config.yaml
n_layer: 15
d_model: 192
n_head: 3
n_kv_head: 3
head_dim: 64
d_mlp: 768
vocab_size: 2558
activation: "quick_gelu"
norm: "rmsnorm"
norm_place: "pre"
norm_eps: 1e-06
positions: "rope"
rope_base: 1020.0
rope_fraction: 0.5
qk_norm: true
attn_scale: 0.191
bias: "none"
tie_embeddings: true
parallel_block: false
extras: ["local attention windows", "hashed n-gram embeddings", "a smear gate", "an embedding shortcut", "skips across layers", "weighted sums over earlier layers", "capped logits"]
init: "normal"
init_std_qkv: 0.0294
init_std_o: 0.00536
init_std_up: 0.0294
init_std_down: 0.00268
optimizer: "muon_variant"
lr: 0.00741
beta1: 0.93
weight_decay: 0.0
lr_head: 0.00951
warmup_steps: 0
schedule: "wsd"
decay_fraction: 1.0
decay_shape: "sqrt"
final_lr_fraction: 0.1
batch_tokens: 16384
seq_len: 512
doc_mask: true
train_tokens: 143800000
steps: 8777
dataset: "wikipedia_en"
Each number is 128 + 24 x the weight over its row's rms, rounded and kept within 0 to 255. Layers, rows and columns count from 0. Numbers have three digits each. The size before them is the row's rms in percent of the matrix's.

# o: layer 2 attention output (transposed), 192x192, rms 0.0828, rows 124-127, columns 0-63
# v: layer 2 attention value, 192x192, rms 0.107, rows 125-127, columns 0-63
# q: layer 2 attention query, 192x192, rms 0.102, rows 128-170, columns 0-63
# k: layer 2 attention key, 192x192, rms 0.101, rows 128-170, columns 0-63
o124 113:116115158115139121106111101142143128124108101101102089137120164139097096117090126116113173126110123149141117128117118144118083110108102105125135140165147105102134113140104129140152105146129170
v125 124:150113114164143121136093123143125127139153143182154141118181116145093085144089130130113105106131125136119148122115144147104159097178182127124111118172105143131132165133099148118130147163172125
o125 128:144137136101116170119130107104103137138083131127120083121138129126142099151134143145138143155122125119104113170132152190172113147120152096154147140133116152155131111102080139188134116171149137
v126 109:113132126125109121105100154159167079129112146073116117144104135119121150122137133118098115140091075135137096161128093154125132111120150099134109128133094090123103109104153107092122134105106141
o126 111:147118111106131141106135104115129096140158125104096140094154116129164126093124087124113159129143110182135138090102122126115132114104114138132119142138091110130175137162105130115125148069131153
v127 103:129183116122136104128127119107154141080115153089133171144121099132123145127133134137163159085121119113135096099115144128139127150152109164097103134160133175122105167100099113125142128110134154
o127 107:129095145113132140160130121146179133097117151135143177117162165114106142152092160131172129128106123172107112165140085095113138143147124150145090125132129161155070152141152146099126116161171135
q128 096:109165091112111078161150123143136147137129124148127125111142100117155153132108135096089079130162086170139152107121110133113123172102138128107135129170118122144131134135127144134151112125164137
k128 090:115154135094094143118133134126180124143123151158110113163150110172146149175110142151095102147124181132118119127126130113123143129170100157117108108125121145094181101117178139146126135129114117
q129 098:070083105129176149127130131088135180080083134121103154093124130097149136104145157128153116100139123167141091105146127125140096115115123131118147151101144142109155149141138114166095118148140125
k129 096:147136137126133158173149132112133143119161122135151118156099102130108140153130110111099169103117147136124129110148122106152141132130089147148139146174150136121153210077162102126113133123105092
q130 105:131103135129110118094140126179143125125169157118154125134157154141121131130114123149130137139135141160174143150123129098154160121095118163112092130165092099184122059129113175130168150134113147
k130 097:108142130125160099173125126127098142133156104175146129075133127137139128100129090109140114148152098159102155143078160133126074090135125165083123117136099135105152111187120144125123138153158119
q131 097:115108184060092083156179139113119087086115138136115118127149141102118128115111109129162136126101107169154146122139127154136109156111131158085089135131113123113126107140133123129103159156111170
k131 088:140123112154146108101126134097121135094137104116142126111140100105122141096103134147168108113176161103129127115148133125156163116135151084127145093102105142137135150111156159111120138132099114
q132 100:090113153150115125120195085063162160143162093119119107156129100111141113114153126112106123109136116105141125153061134108123154126098101125115102135093147143117169154097099114132119130085161138
k132 087:114089142108129116085146146147109107102124107125154164127104139169122135154128119129143133108098115115131136104105125124120144124094159098151141114136152124146103080120141129136097089072105146
q133 099:099130150138129086088194159117113181134112122129101138138136154113139109119129072124139102149139121175127101119120164106114168113070148092113158100091153127098129147119105137151144059144151121
k133 089:084118084119134110095129116117154104105144135144110184128137175128167114129108157167166122134116088112166118150121107124142127138163142096158134129124134169156103090137093130137110133183108105
q134 082:110153092164133127101143140098123184144095106154105153141105124114142192128140108119126106099124161143122091140085130117150132166128106122166120112101168135122166191126126094120131104129144122
k134 087:131110161134139163133147131134120106113103122116125157131115149114138146146109143132173119137132085129140142093129145103145118135147139144121143168153151170129161057129099088125136134181097147
q135 084:107134156116119125127138136163136130088119144117135144108146169160144124137075097160137167149106083117096121134167112151125120108152146135141117107133097127148132111163121129151123130104130128
k135 085:113163105167186089152130096098113133130122146108126069136130105069135138115117140101128114125163111121156152099135136132122114125110117159123098138079137128131107123144136150118146155170147137
q136 089:135094121124126149097126124121142124137133096116103123128140121145119165171155105110084145143117144129161103126066128158120131126133089122150121152091126102150100147094103153143171158111146106
k136 086:102136119131159128094127164120137131121094134132140160125116145148154137190129142135113133152108101107101123129124120135123101160155164106157149179138142109128104119100080126155132139126118107
q137 084:087140152131153114123155199155137145154112150118148154105125142114134181122139084158172142142146147121110089119166135148142140127143137128117113085142113120155150145139117115123137074136163143
k137 089:157132139132170086144079107134145155138141116112114085149139154077143144158120136099130092129137127129143157124128154157102176148163111160117122162071151135119115089190094165153106125163117140
q138 095:108157135073156153161144152185099104147076153153153150077155123141141147118105147185137152101066108130105141160157146135099112102126136125126109095108114103139146113117122092158140098111135127
k138 088:116187160124130114119123123132120145064114162104119103149151101141124105152158122082133140138143122122147112161133123108106163141149146136099135114144114112126114168141137155144141151128086119
q139 102:096114157113099163152125145096121081117105128136106074120151155149116131184091131166100137099090130063101140113093109145104105106154086134103102115078121128163157119133139143139142161106100140
k139 093:133131116134156185109140127128098092155058169113131148105135126104088110126143092128114115131131135112144104121098121148120098141112144130124139103124126097164115148104124125147102125078134098
q140 081:137118147166135147139139129097173127135171100141140117169107119133093140097102170114134109125165085123155152103130147103081163165152141138116128128088115125120110143105117127128135108108122141
k140 086:110151116122098135113118165105160138125134125149112149107157145171221148181130128176159133136102079153188116115118135113124134158107132130152113142152109149131117106092126139134125143119132125
q141 080:134106100134117111135106087089145107161148086139139143129158133147143127115127149094085073099161120147145129081119106171096144115127112119115135142108122082100091161118123128082144109150157098
k141 089:136108146130128161124121177126122105107146101156115128125095152083147121182150109141119151172126109133094102135179122136150123171117100128150147176123142144104127103136100085132169130136121101
q142 091:148172177114135146150118163156166150119116167131138148133111121188148097126110115120097136138151132130133106136155107104108161147145127167150149087177133151146138162147150090126120109109128153
k142 093:166134157157146160139130129162096101145153116132143093148163136108101173146109130107120129119098163112140169111123140122125101133114119150072115150102136128137148104122148137097096115107184164
q143 097:114122099113077141149082118098138126134145101091152134166099122080150120138131124104093107129152135124136122106109142147120078112134125092135176137102104096118143135154114155098128138127116133
k143 091:135139156147126188103140130097092174127095109140137169121132114129131135148121141151126130130099087145103101128136127146121121155132115106130126170173192171140118137109144112133110135129107124
q144 095:156164131109153136132116161145150102105115174158119124107144099123123135139083122131119154168147121129105124150169102086124089159126147151150200114158132113126135108175135146123148109140129134
k144 089:184180087142152127174101142174136120151118169121134150117111119150156139131131144153138133116117113127136111080114144149127112130123133138119110099156113166105112121128139114132084150117184117
q145 097:122124142157097088099085115109156106115139138104147161169109117142100143100127118100154108128148112170115121123101089128162112138126129140107111141180090113125134140115151091128109116160139105
k145 108:132124176100136138144100123133126110106180120136123111188129133112132137135138145117092180140132143141098118148179127155157142127163114069115108156130139132158139095093119160092147096130120129
q146 094:129141139102140152116126110134103103132171098116142097141114130150157133109129114168171167144087092172145121150100147147165135131153141120156141117112153129127141108150109088141172104138125178
k146 103:141132140109087091129166122112129099116117134084157150186100162127113112161117164147105145126131112087131093143136140123136137120157163083123109106172097126153120143079119088147083148114149093
q147 091:130097110124135104140124102110133114141183100141041128156137105127114125156153113148126141103148161128133145107135116126109153170132099092149159171125136131097126145140139109095121104117165125
k147 095:155145158137118125146089122142163104135134121149131122105172161124148149144131095168102143153084114168105110138104108128162139165137143146111087150117154146091094091114127110134190157154128177
q148 101:145107114142162148070164054123122145107094096099120101107127131144100162098125166156159116122060149125121134135126118127127075133090164110130108130105108122149142087136115120145121093097110125
k148 104:125117111124129134122162156129165137122160174138097128113113078146166144093130116122119098132112090104112131160181120098133126125135142138100112062148117104147101096139114106161114116120116113
q149 093:126146138128131184104126141130130115117116177175097141118161137162109141105100121152142147148118144106084138137200116153107097129139116114141085137123135130106114126110125150118098135118113153
k149 107:161121174118129146142115119122160168122110092152123107122109135107136150145141103146120104086107165111101150101145124115146128166130110079124101144134157126140158070110130137083112123106104090
q150 093:136123104115107106165148111114140137137160109141136116122131123123153092105139166080157115120155129161145124125097129172128117135089146110149123100139107116148103128145119150151162135116104163
k150 099:115120107167124155103166146156070113118141098123109148143116145164116146120173146101141119126106169120098103144187132137118113099171105138159142152161133118123137124107078094139161155137130108
q151 100:108153102121159099144139137132135114112132154109106122146098117140142093153153111114108111146139136147119139114162155083080178124141148155127175113139163113143134131137147065132190120145109102
k151 098:135132156135151139109147093124142123126093135105160122150160145166156086147154101159093145109136084172184145136108129102133150135109124125122112134125127124167149111148140136083163156157096152
q152 103:156140207113150148122101167126121163125112174167134136098178120093139113113143096111142161089132118144153127125161160123076118111150117107116142185154146139126154159192126148098133105187152120
k152 101:153160142119111136145081138115131133093165130138130118140142126074130139131088123139173149107121160160144142156140106127161129148181131165164141127097117145113127108109134129116108122088105096
q153 098:136124133117124150130130157142131139117103139142144122114124092154148121129092137143108107153116134133117078155095106120163154126144149113122166118162105120147110125120138083071147122156135127
k153 100:156116184117126122175111120154105100158123133124144121128090164134145101148149132096099133134127104136150116174128149149167143137115126131176104139155105123133092076133148179169092102164085089
q154 101:093137140116119100132132088106107147146113118123165095108114121148107070124141094101144136127095122131173124110123150138143121102131125122181077137158143112103121096094109150096105098134136111
k154 097:114178121133082145107157138151159136112143109099117129128131123097154134117139144163159143123108173167168154140138095123098128120146139128155131138153102152154144140117179179137121115084109171
q155 103:167106154103125149151150141155146109076148130164155134104111147143195090147133100136128167113153094138130129140114103153107093164138101130153139155162126164121137120128074137172105108118131137
k155 098:140157161138101096146106113065091139144141129151126116132132141103126122119117155117122119089137141143114118098156141166162130094124151126106126134109123143141152100159180111105116117114156157
q156 104:077124092103142135114141116094065125156166084144095104171129116112127149129131107103122134122100128105125177113074134146138104099112138110109110126092117142124169129151143164145192129144166124
k156 107:111117148158149107112122112116138126104134143132155113112159133142123180141077102148115189083122150131112126133124169087122119139155096207125143110160141110134099138091113103152136132132147137
q157 100:122140149165117103077153124122127129101135136128141107145137136154123135145110121151134113120135182129129109151114157128061167156148150132155138097147123049110091146148100124151127173161122116
k157 102:164093137103134080142115121153097116114137125152147178140136137088110143145142096096171098130149119131117075089137144136138131125108107131137114108130131129131113135142126111131131098137102120
q158 103:151133127132125116092155095145131156110070153133112113121140122140132140147107139124121136141105137105150152161136097135116096103090153087137060109125116140104145134093122126092110138134154154
k158 102:104143098111128133132151160113120152095110130133131160102109115158153131142101173112140140160111130097137118105128133128175137154147129070129147158133146167135105111107129092173099102157133127
q159 103:132097111128128164118109157163104123149094123136127100106143152099143166117161125149160195145101123150076116085122161097102107081119151131177152150115142098142112146151109126111157145124160153
k159 093:083144144153108094139109147114100141146101143157126108098165141131094144106110119108127158118135123117135126097115116069117109166176139141093125116146150137116142145159156148119103145145139105
q160 106:135153064119137125117126102121105160153126158145104139136149101153106171100165117143121106120149097160113135108106131124161110129134149120078091112146133132143096118123140164110152144118118164
k160 107:131084125112156123163169143179133122093122161139098156131093107141177136116128129121136090136153101116159123120129166141105167099115133108140076112167114091097141120145090105127114131152132124
q161 105:090186136113105109118123142111122151164117157136125115132056115114107118088145084149139106153152080097091093127162134122125170144114115134147163163123143139120141149097131148139121161122171136
k161 105:104112119144145131108150109066127096184103165118161158126130102089123090120129158139113131125111117135157137089052149097155131157145091151109119161131133114123141138102170101111140130149165174
q162 092:149123118120166139133128116125083132142105134149136133128103107114123100130141094137107129165086138098132167146108137135133118136166125148193137115110125079078140116128141149140144161166077098
k162 099:084137175155121145135108146117123150110079153137129132096117142103135102116119134102162143112142138137147135114117126126137114109147122183125133140153113121115127140112115127160161079095123151
q163 104:104090119132137142142148113117144104143164122095110132132101144154128137087091111151107125137116104132117109178145092128083124138141103131148123148121151119133152165116148124160147156123129153
k163 096:132106158140086118113136126143118157135095126156114106154150110155104179133100149121127135131131172074099070160158111128156134112092126141111120128092133133112121117129105081111127109125128160
q164 099:137115170097119076137129184147123140119135102144078159121154156174117117140139128153170133153103171144106102107144126108099128130124120170132139101122154094157138107135136107119116112123148091
k164 099:104094140119094095174113147126136110134125160131106136077156147114180126139098116139140158163178115147086133157163089189122117145109126089128154127134098135148155131153132147068126120160136158
q165 096:156105130135131123121150136107106140126119116187130126114109128133175144107174108126138128124134140145151054139144156132139135158153138152187127140129113080147148128132130128130137160107157112
k165 101:110138140181101114145133152104150158174149127094137112130133115069159125152094113152160141115135105150129108103105115112131122137155165151093131135101150143104137143160127122094179137120171142
q166 102:154153132128122152142109125142161157138136157088102120196135125133116152167130114154112176124124139090143132130155127141130135083144144138153114160097180158112158158084169111103130109112093127
k166 088:107168174138144148085081178129149127121115151118113069144114119142114117135118093119125175127120181140133153078123137136140103124111173131107117162147169115109145161142123109131116144120154140
q167 093:083131140116125138106115125149151103139117141147171137119158128114123157137119139122165121162111097121137157146120113117110084147111139099102148126160090096118163064116145131164126150105145117
k167 097:138137125090120140137114112110123121098146137116152145152074131123119108099146142107072096065138119136100183111145179120109151159091129122106147126122168113107105159144115133102131087143085084
q168 088:148095104167144146135147101103126130140109145122158118128135155091123105155134124081094145136151125158113093149137162191114131134137137097128126159111120130160106127137097145153124121145076109
k168 102:097122145135087129159112147149117144137137138118132157137100109142075169117169127167156089140082155106140101166129128123133088100176137099119144154124110112157078157149150123161142142118149130
q169 100:122149118114165139102101127136115150138188134118127136124105125140111139116133096128124149117098140104118139116102111132139109148158151096121110112141148108098139117120152147152073124128146173
k169 099:166121198110147121119125149149140104126104144144110108119131122087142148081129114142135136116168180163120136139082152149138127141154153095096125090120146105105132122117113133147163110160111133
q170 098:139142130118129067123129138124135125125115173122138122108105128144100135141116149165185127102114106147105119164158109094122141116126112128128114079117100121119164144181126138135150118125144134
k170 104:083125057116111119126149113129129135117146115161135178157146088130134079100172118106112122158142124103108149135170129156117150127127153090109128145123091165166155166150119082147144148125138103